Each number is 128 + 32 x the weight over its row's rms, rounded and kept within 0 to 255. Layers, rows and columns count from 0. The size above them is the row's rms in percent of the matrix's.

# layer 2 attention value, 192x192, rms 0.16, rows 78-127, columns 0-63
size [ 89 100 102 101 108 100  96 102 121  99 112 104  94 107  98  91  97 104 108 111  97 100 102 109  97 106 103 101  97 108 106 105  96 102 103 101 100  96 105 104  88 100 104 117  99 100 112  99  99 108]
[[ 99 175  99  96 119 120 110 133 135  58 124 111 105 156 110 123 114 120 119 162 149 146 182  94 149 142 171 204 120 151  76 148 109 119 134 147 138 142  97  89 109 150 134 159  73 134 112 127 140 111 101 134 152 114  87 176  95  77  77 112 131  92 112 103]
 [158 138 121 132 147 111 153  91 119 165  96 171 129 128 119 147  96  95 105 144 137 162  78 188 192 167 131 133 134 104  57 133 157 127 120 161 105 201 110 118 134 137 104 112 223  80  89 149  56 112 141  86 170 147 121 108 137 103 148 153 114 108 124 129]
 [138  94 156 163  73 191 148 167 109  53 113 130 122 148 118 118 143 196 149  76 137 142 139 155 125 122 149 128  55 136 124 135 103  82  41 142 141 111 137 125 126 131 155 117 137 109 138 117 112 157  79 126  70 119 156 122 132 131 113  83 100  93 167 117]
 [193  79 127 104 192  77 147 114 109 125 100 194 102 152 159 131  82 149 136  54  94 207  43 144 158  69 136 146 168 145  94 159 114 154 129 162 142 134 117 106 119 126 103 107 162 154 133 153 152 101 136 177  99 154 134 156 151 121 125 118  75 130 135 132]
 [131 133 152 150 101  85 139 164 117 154 129 144 163  97 112 142 120 129 135 118 123 134  54 164 171  99  86 128 150  90 161 128 132  98  77 113 103 129 128 197 119  57 192  90 155 136 145 106 109  80 132 128 108  63 117  88  99 149 148 134 164 118 129 201]
 [201 116  81 131  83 140 137 139 175 166 116 150 124 127 133 173 135 153 173 145 115  80 209 186 167 141  96  51 109 155 141 110 158 162 126  98 166  49 151 147 165 126  93  93 108 193 112 188 105 102 134  83 114 105 105 114 162 155 114 149 125 131 151 120]
 [196  70 116 128 163 108 132  77 170 129  96 129 125 181 122 134 165 165 133 121 203 150 122  78 192 109  67 162  94 119 174 101  93 199 139 136 120  93  96 139 122 153  80 149 129  93 169 156 129 131  88 148 152  39 201 104 147 106  88 132 101 124 118 126]
 [128 154 174  69 177 176 198 114 141 107 177  98 149 149 146 158 126 135 144 105 145 196 190 139 154  67 117 144 154 198 200 108 163 149 136 124 114  94  56 147 148 148 145 179 125 100 117 178 117 222 153 118 110 142 132 148 105 182 188  93 141 136 106 127]
 [ 54 150  94 184 122 140  81 129 103 119 122 109 138 105 193 111 110  89 133 223 101  96 135 122  71 137 185 166 112  88 123 141 164 102 116 131 111 139 176 131 159 119 128 106 160 135 104 147  89 104 114  98 101  73 114 138 131 137 152 136  83 111 139 183]
 [ 77 131 143 145 165 135  95  99 128 107  77  88 133 152 144 109 144 120 151 171 110 103  69  41  62  67 118 100 127 110 176 157 154 183 159 153 116 122 125 113 120 109 142 128 120  68 152 139 155 145 143  91 115 114 130  60 189 113 133 119 137 169 113 149]
 [164 156 122 111 157 128  85  88  93 121 113 102 139 143 140 109 123  76 199 135 109 120 136 118 164 140 126 130 159 106 147 140  87 102 167 161 129  86 185 146 123 129 172 113 213 196 106 160 106 104  82 126  99 148 160 127 243 127 118 100 107  93 111  99]
 [202 101 114 143 121  88  90  55 125  85 156 142 137 152 131 119 168 122 124 123 104 163 123 173 172 133  69 178 153 141 116 125 124 139 156 155 173 152 164 109 126 122 121 161 191 139  90  96 139 113 123 181 167 113 106 105 181 130 145 104 138 104  92 132]
 [175  91 164 134  92 178 107 105  80 132 136 151 147 107 112 182 169 178  91 149  62 117 168 160 135 162 152  66  76 131 129 126 165 161 120 130 148  81 108 141 131 157 138 125 111 161  89 140 141 131 157 124 106 155 124 189 116 123 169 137 140 137 197  70]
 [143 143  58 116 101  75 117 127 121 144 140 165 150  25  70 149 140 148 116 159 111 122 120 138 168 128 130 146 135 166 147  87 134  88 157 134  87 163 127 103 120 105 127 167 129 124 103 150 146 114 184 224 137  81  96 154 124 170 220 109 146 127 103 139]
 [ 84 110 155  96 143 172 179 108 104 111  92 158  92  73 109  90 137 133 113 160  81  63  93 164 173  50 134 118 145 137 106 150 169 163 105 164 108 158 138 118 174 161 113 132  91 138 107 122 162  95 157 129 144 173 140 131 170 164 158 169  88 151 150 140]
 [137 109 117 121 176 148 122 165 103 134  71  50 134 118 107 109 167 152 151 118 113  80 144 108 179  92 102 125  95 100 159  95 109 151 149 144 138 100  74 163 166 115 181  56 125 160  99 104 158 112 120  90 194 142 120  86  95 108 131 116 151 177 146  73]
 [158  98 160 124 117 114 128 100 154 196 142  55 162 140  94 130 129 110 143 110  63  53  69 151 108 133 119  79 143 119 148 134 193 153 115 140 153 110  88 109 153  81 104 114  99 120 114 112 152 127 149 104 152 191 125  97 125 106 140 100 110 105 148 132]
 [ 72  85 121 141 178 134 115 121 149 149 118  99 133 177 153 122 127  83  95 167 106 170  68 108 150 135 114 138 137  93  81 177  94 133 179 173 153 110 165 154 157 176 128 132 151  53  93 168  64 140 175 117  70 158 102 151 186 142 149  87 184 131 114 146]
 [114 162  75 159 111  99 153 137  96  87 190 118 126 142 218 120 122 174 165  85 100 113 143  90 114 174 110  93 124 117  96 142 119  92 196 156 160 197 145  82 127 138 104 148 163 172 148  73 148 122  97 142 157 117 106 151 156 118 135  97 130 109 154 117]
 [107 139 131  90 144  73 184 168 144 142 152  70 139 172 133 164 121 139 105  73 115 123 151  95 134 110 150  92 123 113 127 134 120 131  91 144 143 174 123 152  93 172 133 100  91 108 182 131 175 172 130 127 102 132  99 151  78 118  79  79 147 132 183 122]
 [144 102  93 146 152 113 146 139  92  94 137 162 135 111 168 202 140 147 128 130  57 162 134  49 119  73  83 139 118 131 117 138 136 160 177 170 117 163 117 115 119 126 121 101 173  92 143 173 130  66 176 103 160  92 127 165  87 117 109 163 146 154 149 114]
 [ 37 133 137 157 102  77  69 129 145 157 104 117  92 134 150 107 148  62 109 161 127 183 122 103 111 150 128 112 150 155 136 137 152 132 115 109 122 177 187 130  77 146  86 151 116 124 100 167 142 167 119 119  65 156 177 147  88 136  79 107 113 130 160 153]
 [131  78 112 123 142 168  87  92 148 152 146  89 158 174  99  98 119 194 119 152 153 102  87 181 108 109 225 112 111 155 127 154 125 105 113 177 129  69 119 122 214 100 117 169  95 124 155  87 124 109 118 152 138 135 111 108 143 150 175 109 121 136 154 145]
 [140  95 149 160 144 163 117 125 136 158  65 154 169 103 166 124 147 181 104 175 122  95 108 172 168 109 159 145 115 153 142 159 129 120 130  80 140 102 119 159 114  93 101  97  90 124 136 153  74 122 178 136 104 187  93 140 178  45 121 152  96 130 142  87]
 [139 197 126  70 139 152 151 113 151 143 144 111 106 179  61  68 168  89 139 143 110 117 229  89 149 123 145  91  80 231 172 135 151 122 157 114 116 139 120 122 103  77 132 198  82  86  94 187 195 147 131  91  86  74  93 154 131  87 149 123 129 127 118  78]
 [102  87 195 118 148 163  91 119  98 117 126 150  66 181 193  94 123 137 124  97  83 122 201 176  86 163 171 117 116  87 123 114  67  94 140 160 130  99 179 137 152 165 122 154 130 148 131  79 100 137  71 142 103 164 128 136 139 102  69 103 116 114  82 111]
 [112 122 161 122 123 154 155 129 136 121 125 189  85 150 165 160 134 119 109 135 130 161  93  99  61 124 150 134 101 105 154 151 156  82 107 132 177  79 190 174 141 201 145 176 136 127 185  92 148 151 140 166 143 113 158 105 111 119  78 115 117 139 150 141]
 [122 115 115 120 106 121 127 150 117 137 127 139 108 177 175 150 110 106 140  85 146 108 113 141  93 224 122 120 114 152 127 134 163 121 150 127 164 177 179 126 139  78  95 153 124  90  39  86 137 128 143 121  93 133 108  70 111 181  44 121 124 134  90 148]
 [109 173  45 117 178 107  91 146 166 106 126 146 135 115 147  69 158  80 143 140 164 189 168 108 127 102 172 137 129 203 110 143 108  98 122 145 109 133  93 120  99  87 156 176  71  77 135 147 192 128  93  76 149 113 121 102 149 124 128 129 158 171 128  55]
 [ 88 144 147 118 127 160  95 119 171 126 111  91 146 176 136  97 153 172 116 109 105 150 212 116  91  79 199 118 114 179  87 134 133 140 132 161 123 156 155  74 132 178 140 119 181 119 104 133 145 154  37 107 117 130 142 130 128 133 174  84  90 118  94 158]
 [143 133  67 164 139 111 120 151 152 105 193 156 133 102 119 154 147  90 136 188  81 130  82 146 135  63 109 113 123 119  75 109 144 171 162 118  98 118 106 112 180  76 152 106 135 162  95 138 148  55 189 108 123  82 121 138 124 156 143 114 145 143 162 156]
 [154 134 106 139 140 105 121 125  78 130 133 136  95 184 110 131 118 157 173 101  82   0  66 164  97 119 151 146 129 152 111 110 140  91 126 140 149 100 182 131 112 122 112 157 143 132 130 130 153  74 119  72 201 172 103  94 209 127 155  96 153 130 134 151]
 [136 121 128 109 130 148 157  97 106 121 112 142 118  73  94 117 136 167 116 105  55 135 109 111 142  83 160  85 163 158 135 105 102 205 142 148 105  90  61 124 154 129 107 141 134 109 177 169 107 148 113 148 135  70 220 136 131 152 137 160  85 132 114 194]
 [101 109 141 181 149 158 149 120  97  96  90  84 110 138 134 130  95 173 135 106 141 161 131 136 157 101 152 114  75 166 130 107 136 110 149  62  95  55 168  94 111  84  93  70  88 108  82 141 133 126 116 116 113 124  67 162  88  95 133 126 122 134 128 110]
 [ 62 143 150 108 175 121 123 116 145 122 147 108 178  98 129 124 174 138 113 159 104 160 159  47  89 163 150  90 134 109 140 137 105 113 148  73 126 150 146 146  97 174 123 159  30  92 158 120 158 160 115 123 128  99  93 165 175  83 166 135 143 116  92 104]
 [ 87 148 111 150 113 155 127 101 133 145  63 127  65 128 213 147 156 142 123 106 153 103 117 129  75 168 113  87 148 154 126 150 200 127 165 135 151 131 169 119 137 111 131  75 124 100  98 119 165 197 119 111 160 114 127 116 129 138  84 153  88 136 123 144]
 [ 98 141  71 116 121  86 185 126 151 103 118 136 100 144 174 174  90 169 176  79  94 193 168  90 112 130 143 139  48 129 155 100 115 117 103 220 106 192 143  68 100  79  66 115 164 124  99 125 133 104 110 101 113 108  79 155 117 142 140  73 140 108 114 163]
 [116 143 103 124  99 171 105 152 145 163 202  83 109 147 129 109 170 130 104 164 133 124 186 151  95 158 134 142  97 134 109 125 171 102 182  75  98 156 130 124 178 130 100 115 114 133 135 154  63 108 142 116 136  85 105 135 136 126 148  99 135 135 158 147]
 [ 93 104 133 162 113 119 105 123 177 143 129  93 147 133 164 133 145 117 123  76 152 103 140 137 185 199 103 132  91  97  67 149  77 115 100 128 231 105 125  74 120 163  90 149 127 132 106 107  97 119 156 150 109 138 141 141 161 151 176 104 180 137 111 104]
 [154 105  96 145 100 118 114 178 184 126 149 135 119 102 140 155 113 133 113  76 177 146  47 146 157  91 122 150 128 110 144 110 129  77 128 133 146  45  94 141 163 116 161  73 172 178 191 153 105 101 134 100 138  93 191 115 147 158 114 130 145 140 117 171]
 [140 101 138 155 172  96 129 147 120 146 113 153 106 115 124 112 103  99 116 187 103 146 140 108 117 129  81 152 155 162  69 107 113  79 118 100  98 148 154 162  50 125 110 153  48  61 133 142 130  91 202  76 117 171  94 159 143  94 111 191 130 148 146  57]
 [158  61 131 152 114 135 142  83 129 124 113 131  77 181  85 165 113 142  96 115  86 125  32 142 127 150 177 124 103 102 128 118 109 218 104  77  88  67 150  94 176  63 129 168 164  61 137 113 106 138 109 120 121 123 208 127  90 180 118  92 118 128  79 151]
 [141 150 166 124 106 135 151 168 100 237 103  90 172 107 142 127 123  93 155 189 133 140 126 204 128  70 159 164  91 195 160 117 112  85 134 113 165 120  85 197 167 142 162 154  98 144 133  81 127 149 165  76 133 139 143 126 141 134 149 111 110  95 136 133]
 [138  91 169 153 165  93  77  94  99 218 109 111  82  98 107 137 134  84 121 141 105 162 157 116  85  89 153 182 198  95 183 142 153  75 111 106 158 101 141 168  68 132 133 108 122 163 109 122 133 111 160 125 150 105 124 183 118 106 128 171  76 142 160 153]
 [128 101 138 148 151 119 141 136 133 166 122 116 116 148 205 141  82 138 110 107 163  81  53 221 158 111 127 166 124 154 117 118  96 155  95 108 167 118 106 142 183 148 181  86 127 146 118  72 124 120 125  53 157 124 124  97 138 130 119 133 131 126 135 180]
 [134 143  98 152  87  93 116 115 159 110 159 131  80 202  23 144 136 189 120 127 130 124 107 137 100 170 134 135 126 126 124  99 143   0 128 140 100 150 132 140 162 150  95 190 158 164 125 131 118  69  97 107 157 164 131 149 148 199 109 127 153 116 109 167]
 [136  93  85 126 161 150  97 127 174 125 100 157 127  88 116  81 117 125 155  52 126 129  85 120 164 136 151 177 170 118 140 121 152 172  71 177 177 142 114 140 144 145 160 117 129 174 157 128 180 157 137 165 121  97 134 118 150 131 102 136 160 145 115 202]
 [ 99 138 150 189 128 100 123 152 139  87 103 160 113 150 152 140 186 109 125 144 141 165 103 133 111 140  99 124 146 130  98 159 128 138 105 101 141 146 215  90 103  94  73 146  90  94  42 128 141 151 141 141  59 146  88  92 113 120 110 100 112 140 107 140]
 [163 131 145 112 161 131  74 135 131 173 101 144 144 149 141 126 111 179 113 117 150 138 176 189 105 135 118 142 128 154 131  99 156 134 141 180 113  93  84 167 138 147 139  93  67 124 112 119 168 123 111  77 127 158 126 116 110 139 136 203 121 105 103  83]
 [167  93 106 125 121 177 146 127 183 144 157 110 180  81  92 137 155 169 105  77  92 102 108 175 120 115 132 116 139 170 141 122 126 178 128  90  95  70  60 144 165 112 198  95 107 121 155 156 153  90 187 148 146 181 133 134 166 128 172 109 142 142  76 137]]
# layer 2 attention output (transposed), 192x192, rms 0.551, rows 78-127, columns 0-63
size [ 82  98  96  90 110  95 102  95 124 105 107 104  84  96  94  69 101 102 106 102  95  94  99 101 103 113  91 100  97 105 100 102  97  86 104  99  94  85 105 101  74  91  95 112 100  94 114  95  94 100]
[[118  39 148 128 108  98 129  97  86 161 140  79 144  96 113  62  70 137 138 135 120 161 131 130  83  85 103  89 171 152 141 191 207 130 147 135 147  84  97 177  73  94 102 120 226 100 142  99 124 161 100 138 134 168 172 111 149 165 150  86 147 174 153 183]
 [135 165 130  96 133 205  84 146  71 126 107  80 123 150 136 140 142  98 153 146 110 127 139 105 114 132 101 161 135 101 232 115  50 134 105 100 129 101 115 145 180 119 101 147 108 181 135 118 123 126 158 137 102 151 147 113  65 113 118 155  93 120 122 101]
 [117 132  72 101 138  82 161  83 182 177 101 166 137  83 117 168  74 119 156 186 179 126 113 139 123 115 104 138 178  84  89 146 183 194 203 123 113 121 112 125  99  92 146 113 119  96 174 184 183  65 148 143 151 148 154 138 141 136  86 115 121 156 161 146]
 [ 64 151  71 141 115 187 112 154 222 132  93  95  80 117  73 174 135  99 125 138  93  74 184 149 133 191 102 149 171 138 111 104  93 141 108  82 123 168  73 111 111 147 159 155 108 104 196 128 110 127 132  60 116  84 129 134  88 134 123 104 114  90 181 126]
 [106 165  69 112 154 159 108  89 205  83 145 118  99 160 146 198 152 109 118 120 111 107 147 120 146 156 158 168 152 133  79 128 139 179 175 121 127 121 136  66 139 167  97 127  91 131 144 123 132 102 136 133 119 179 137 162 171 106 134 117  96 142  80  85]
 [ 50 109 152  96 179 138 135 163 114 148 129 130 154 186 116 114  83 116 185 177 203 160 104 120  50 175 123 183 155  65 114 115 114 100 157 137 110 150 117 106 140 114 150 173 128  80 102 130 138 122 173 108 137 165 136 156 126 116 137 131 106 112 101  99]
 [137 168 128 113 120 136 128 144 117 165 107 112  73 186 115 175  78 103 120 158 143 116 153 151  96 145 154 146  88 152  82 128  99 112 128 170 123 113 191 147 134 102 139 158 118 127  84 114 179 158 144  54 105 134 101 137 126 125 132  71 136 128 164 101]
 [116  71  91 140  78  72  97 127  58 162 117 110 114  91 171 142 132 140 177  86  96 104 121 155 113 162 127  95 125  84  97 114 117 106 151 119 116 129 156 134 170 131 119  96 147 136 162 105 150  59 125 154  79 117 102 114 128  80  91 149 108  42 180  82]
 [173 139 153 114 150 108 167 137 167 117 179 160 128 113  98 100 168 140 114  68 143 127 163 108 131  95 156 125 131 171 101 157 149  92 121 127 141 122 164 150  86  91  52 119  85 141 133  86 149 141  89 157 177 120 107  60 125  88 191 165 135 164  98  98]
 [145 136 162 141 145  98 140 134 192 116 156 146 144  99 100 138 119 152 118  95 155 143 158 189 166 105 143  99 101 146 109 176 129  56  67 182 126 154 203 140 128 105 118 120 115 164 111 133  93  70  75 135 147  92 149 155 114 119 148 115 116 110 132 113]
 [125 126  76 138 115 185 168 183 137 105 100 167 111 127 175 131 167 145  83 112  95 146 131 112 155 123 112 170  94  72 120  79 140 124 156  77 101 145  98 104 130  90 106 129  78 137 123  99 159 186 131 128 124  98 107 137  69 149 147 160 116 133 138 153]
 [ 95  86 145 111 141 189 105 188  93  89 138 149  98  84 108 203 103 126 115 136 125 149 102  60  39 122 176 109 103 148 140 131 117  83 106 142 104  80 139 141 138  69 120 138  95  73 169 140 133 187 126 141 134 100 112  91  69  90 168 155 172 153 147  74]
 [ 84 129 109 121 143  99 153 137 173 105  89 120 160 187 143 147  84 118 173 141 163 127 112 168 115 130 144 150 139 101 116 148 148  84 121 133  84 127 122  81 104 129 126 125 134  69 123 152 142  91 116 142 132 147 134  81 109 104 126 100 137 193 125 148]
 [114  98 165  50 132 107  73 152  75 120 111 134 103 204 178 128 116 117 151  95 162 180 109  85 123 132 132 122 169 130 112 129 116 157 163 137 156  91  74 170 125 141 116  88 143  87 129 105 140 136 117 129 107 134 120  89 124 118 124 196 126 175 160 116]
 [105 134 127 120 133 118  72 105 184 113 120 100 155 139 137 139 150 110 132  98  95 153 113 100  88 190 155 190 126 132 127  82  85 169 113 113 157 118 120  86 112 151 129 180 128 120 150 134 125 141  88 151 125  87 183  79 129 139 117 111 101 163 166 108]
 [144 175 152 148 178 145 155  87 161 136 163 175 131 157 126  98  95 125  93 126 145 140 108 163  82 149 118  97 124 150 131  89 159 115 153  96 119 194 115 148 146 126 147 198 154 143 116 143 113 100 115 155 115 141 154 196 174 125  98 157 103  94  90 172]
 [ 80 123 170 149  94  95  96 177 109 173 159 183 172  88 118 122 145 107 167 138 153 170 100 132 113 139 127 132  88 136 106 158  67  58  56 138 132 143 132 130  95 129 110 137 180 190  99 125  60 121 138 137 121  81 127 121 145 125 121 169  62 105  83 122]
 [149 168 113  76 178 122 125 140 143 111 126 175 113  57  91 158 146 151 138  72 112 104 140 153  78 150 128 146 142 167 188  69 138 168 114 116 133 165  98 108 154  83  76 129 109 172 146  84 136 101  59 160 169 143 156 148  53 106 132 207 125  82 116 128]
 [144  95 177 139 115 120  73 152 131 155 127 123 137 129  52 115 146 126 141 168 142 127 103  85 107  41 136  91 152 183 152 138 153 139 111 122 124  56 125 168  91  79 120 123  78 103  93 110 127 129  85 151 112  74 117  87 130 120 158 153 138  80  93  96]
 [154  99 180  96 123  86  78 135 121 137 113 136 135 106 120 106  98 144 168 213 137 123 115 139 162 113 158 123 134 185 141 161 107 148 117 136 144  92 109 149 129  90 153  61 128 121  55 147 126  98 102 150 107 155 176 129 216 125  99 129 128  60  97 123]
 [163 162 163 116 167 125  92 142 107 107 144  63 109 159  79 172  81 127 149 131 150 104 134 163 119 180 173 119 129 155 156 121  92 118  83 109  79 130 102 110 137 141 113 129  62 121 121 127  88 162 105 135 103  92 135  84 122 161 198  88 138 108 145 102]
 [174 164 109 108 127 107 159 146 120 172 145 112 109 136  91 161 154 123 130 116 141  93 169 168 169 156 160 154 133 130 127 101  71 164  83 155 177 104 133 127 145 149 154  78  90 153 126 156 158 126 145  99 169 138 117 107 130 161 165 119 135 132  46 152]
 [ 90 131 156  91 153 145 170 103 153 173  86 188 113  65 155 183 141 161 127 116  86 140 102 136  45 138  74 130 166 119 159 131 169 120 128 150 147 191  94 182  97 164 125 123 130 115 114 176 139 121 127 145 105 111 133 129 128 107 109 195 198 166 100 116]
 [ 83 105  95 143 155 117 147 148 174 112 120 121 155 125 114 137 104  99 115  80 110 147 165 116  69 157  93 161 141  94  93  79 119 154 121 155 134 197 114 108 175 164 127 179 183 133 164 170 158 103 105 133 160 144 173 122  73 114 121 148 158 111 129 149]
 [ 83  83 121 178  86 127 126 140  68 108 120  53 100  89 153 122  98 146 162 177 130 149  93  67 132  56 113 105 172  86 129 153 144 153 129 153 154  76 100 147 152 135 143  76 204 114 158  84  88 110 121 156 139 146 157 144 100 203 110 166  87 158 159 162]
 [152 158  79 159  83 132 225 114 139 167 112 129 183  49 101 122 150 113  60 148 140 123 120 105 148 114 110 172 146 145 135  90 174 136 133 104 114 142  87  79 114  60 138 135 126  92 139 192 116 127 136 113 159 123 129 131  89 125 117 138 134 100 191 188]
 [109 141  71 103 103 138  98 126 168 152 149 118 134 134 142 132 183 106 141  98  91  94 124 153 198 113  85 198 167 142 123  88 103 165 174  78 142  94 137 100  82  67 112 115  84 102  94 136 127 150  85  93 127 148 140 142 127 156 126 113 162  83 152 141]
 [140 216 114 156  72 139 117 147  70 164 113 116 128  68  78 128 125 123  63 131 148 144 128 117 150 132 134 166 141 171 116  95  79 165 130 125 105 122 154 108 146 118 172  75 128 137 168 186  85 131 146 103 177 120 141 172  91 149 121 109 132 116 159 162]
 [107  79 197 162  67 154 177 110  35 161 161 107 126  73 151 132  94 191 147 100 105  87  79 137 116 127 101  62 177  95 130 156 184 152 131 134 140 145 126 202 151 178 101  97 177 145 150  93  65 156 145 115  78 128 118 137 137 167 153 139 127  78 141 167]
 [143 114 136 135 135  58 164 144 131 168 134 139 103  74 142 150 102 159 135 207 173 124  97 124 154 116 106 124 138 110 164 148 112 130  81 125 154 126  87 209 134  84 161  95  95 123  93 103 150  63  99 150 113 111  96 150 100 109 115 126 111 134 164 140]
 [ 83 117 201  85 132 135 101 128 122  74 151  88 165 151 129 135 121 154 133  76 140 149 145 125  89 188 177  98 125 168 151 138 132  85 143 119 128 113 152 148  99 153  83 115 119 135 137 100  57 133 117 195 139 134 123  99 132 117 178 158 139 119  58  49]
 [ 73 133 166 156 105 107 122 120 192  69 135 110 136  80 137  92 168 115 136 180  89 168  87  72 160  81 143 121 149 113 113 142 137  98 151  87  85 153  90 119 131 120  92 141 110 170 129 145  88 183 106 183  89 102 127  70 119 126 117 201 110 115 122  93]
 [ 84 112  81 104 105  93 113  95 192 193  92 119 104 184 158 157 116 133 187 110 191 139 116 182 138 143 117  99 103  92 100 192 161  93 125 127 120 146 102 148  30 148 108 161 131 156  88  90 154 107 139  93 127 109  73 115 117  91 109 100  86 117 146  86]
 [114 154 156 122 156 106 146  72 136 119  97 151 168 119  95 134 126  83 161 124 112 112 104 112  98 153  55 102 189 102 137  89 113 166 139 183 140 148 129 155 143 152 163 167 169 120 147 146 128 128 141 138 183 124 177 131  91 138 138 206 149 137  61 194]
 [ 89  39  98 154  88 129 117 108 104 123 104  67 131 125 156 113 119 176 153  79 106 117 134 114 123  82 102 146  83 156 180 161 169 145 145 215 145  74 108 154 139 140 127 107 176 135  63  81 130 143 104 126  81 176 139  98 113 148 136 121 141 118 153 151]
 [134 159 182 113  95  86 126 171  98 175 194 126 191 119  39 113 127 113 169 181 162 115 104 129 129 121 138 184  91 106 130 108  46 130  81 160  91 141 223 115 137  93 128 126  97 152  90 110  94  99  80  84 137 117  80 121 122 131 173 135 121  91 147 142]
 [139 142 166 125 167  95  82 122 102 134 123 108  67 119  62 184 126 100  86 186 185 103 117 114 107 122  97  89 213 155 113 145 121 190 113 109 135  71 128 204  98 146 189  94  95 109 142  95  91 118 102 150 172  69 192 110  94 119 150 134  94 149 109 124]
 [138 150 154 117 128  88 120 182 103 114 129 123 147 127 115  94 101 125 140 136 163 164 122  99 157  76 115  97 149 118 108 133 110 148 122 154 174 109 157 181 132  87  99 118 163 124 112  82 160 130 129 173  99 178  79 107 133  99 156 177 163 151  88 106]
 [155 100 153  80 145 159 157 160 101 185 117 180  46 148 108 129  92 142 106 187 146 140  87 160 146 105 131  99 151 195 201  56 159 171  94 162 124 192  79 148 150 134 162 111 203 129  73  92 145 124 114 125 120 196 121 155 109 106  72 122 111 129 141 159]
 [102 154 137  70 194 173 172  43 143 100 138 196 141 148 144 139 134 165 147 128 102  79 152 138  79 173 114 160 151 111 138 121 115 121 127 113 113 206 131 123 114 154 122 163  80 109  94  95 150 167 190 129  95 135 109 159 164 141 147 143 135 122  97  89]
 [ 98 126 177 172 102 169 143 120 116  67 140  26 184 117 132 130 102 131 164  58  71 124 150 145 163 159 162 130 107 125 147 125 130 144 136 167 145 137 108 101 193 170 111  96 125 172 173 196 100 186 120 142 136 127 157  76  98 176 152 145 165 116  94 135]
 [ 93 191  71  98 175 112  74 124 144 158 145  92 107 117 107 172 153 103 151 170 191 142 143 171 134 124 105 113 125 119 152 170 118  87 154 140 102 147 110 163  62 157 172 102 100 190 140 153 109 105 122 103 179 113  93 178 124 125 100 142  77 106 134 101]
 [ 89  57 104 108 128 156 159 132 161 115 132 206 152  93 147  93 138 140 111  72 131 151 164 108 118 124 140 168 173  82 132 138 119 143 145 137 150 138 115 133 101 151  66 120 173 130 100 149 179 117 132 189 127 154 143 155 109 146  94 165  97 150 129 102]
 [ 76 118  80 156 144 188 216 168 137  50 185 102 136 118 121 147 137 135 142 117 103 121 145 181 168 177 106 119 111 123  77 125 107 155 135 142 118 132 190  87 153 146  99 137 148 113 147 127 120 137 111  84 120 131 153  79 127 129 145 109 104 112 123 104]
 [124 116 184  92 133 149  91 119 127  80 130 196 142 109  47 119 179  97 147 114 105 193 118  60  66 156 173 127 116  87 133 141 136  57 124 138 126  88 217 135 118 118  45 192 120 135 134 154 129 177 122 142 143 124 129 128 131  66 107 142 102  87 115  60]
 [146 201 153 173 108  71 102  99  87 115 138 143 148  95 221 100 160  89 154 116 121 189  86 127  80 100 133 152 121 139 106 178 102 176 158  98 141 102 102 104  73  95 126 124  63 155 145 169 128 199 126 161  89 102 127  78 150 119 133 122 118 149  97 112]
 [114 144 135  68 106  83 143 133 131  98 145 161 115 156 104 191 117 108 113 131 194 140 125 119 135 126 119 113  87 123 115 132  87  75 130 115 107  86 157 139 129  84  67 172 119  97 120 119 131 169 152  88 168 155 111 112 120 108 115 135 100 131 146  79]
 [128 160 131 130  86  72 115 132 135 131 105 103 141 116  98 137  93 158 133 108 154 160 142 163 167 152 136  97 130  82 145  98 124 153 186 153 113 163 104 120 132  89 211 105 177 168 207 129 111 108  99 117 175 161 128 130 102 106 125 142 134 108 105 155]
 [106 130 144 144  87 118 199 137  90 131 118  91 145 120  97 159  84 147 109 113 116 115 111 134  91 176 124 170 121 109 157 137 119  71 125 165 145 141 191 105 169 128 137 143 154 119 115 153 154 116 148 130  98 144 113 139  87  70 146 105 142 174 165 120]
 [ 89 128 166 104 164  56  90 178 149 113  94 157 130 152 131 136 155 162 142 137 168 153 109  84 145 187 143 110  80 102  83 105  91  69 108 172 154 154 161 132 145 166  89 174 125 146  99 109 125 142 139 157  99 108 124 166 162  80  57 180  94 147 119  65]]
# layer 2 attention query, 192x192, rms 0.14, rows 128-130, columns 0-63
size [103 112 112]
[[ 89 145  73 101 133  93 179 163 124 124 173  84 167 212 137 192  62 115 150 109 174 127 127  99 111 118 131 106 136 121 155 149  85 100 129 107 141 151 135 106 108 165 223  90 173 157 151  86 119 119  91  86  87 120 112 146 132 110 114 107 101 174 143 142]
 [116 194  86 114 114 155  99 130 177  98 122  88 119  86 102  79 129 119 142 138 121 132 121 169 147 128 101 163 100 149 205 136 151 128 138  82 119 141  96 132 134 109 157 136 153 138 168 116 149 117 122 138 103 168 134  83 155 146 104 136 157 176  40 204]
 [156 149 143  96 131  86 157  80 102 117 165 135 110 135 172 132 188 143 121 164 111 132 135 148  93 136  99  34 130  56  99  60 167 103 111 121 102 165 148 117 113 124 110 115 150 171  86 120 138 168 148 112 157 165  99  53 176 121 162 111 156  76 175 148]]
# layer 2 attention key, 192x192, rms 0.126, rows 128-129, columns 0-63
size [101 107]
[[164 158 140 165  88 158 143 123 101 122  98 173 129 144  84  82 167 143 173 102 106 109 130 138 129 130 140 160 124 143  62  65 152 146 152 171  36 157  92 146 124 116 104 167  87 144 136 131 101 154 165 155  90 142 127  80 147 137 203 162 166 131 166 177]
 [ 89 126 163  95 164 155 135 182  33 153 165 101 114 160 171 146 147 100 127  83 134 113 111  81 105 139 117 135 181 114  74 123 174 142 107 109 111 133 175 101 102 122 103 164 151 144 101  68 140 152 162 117 125 151 113 152 124 109 107 134  67 132 157  41]]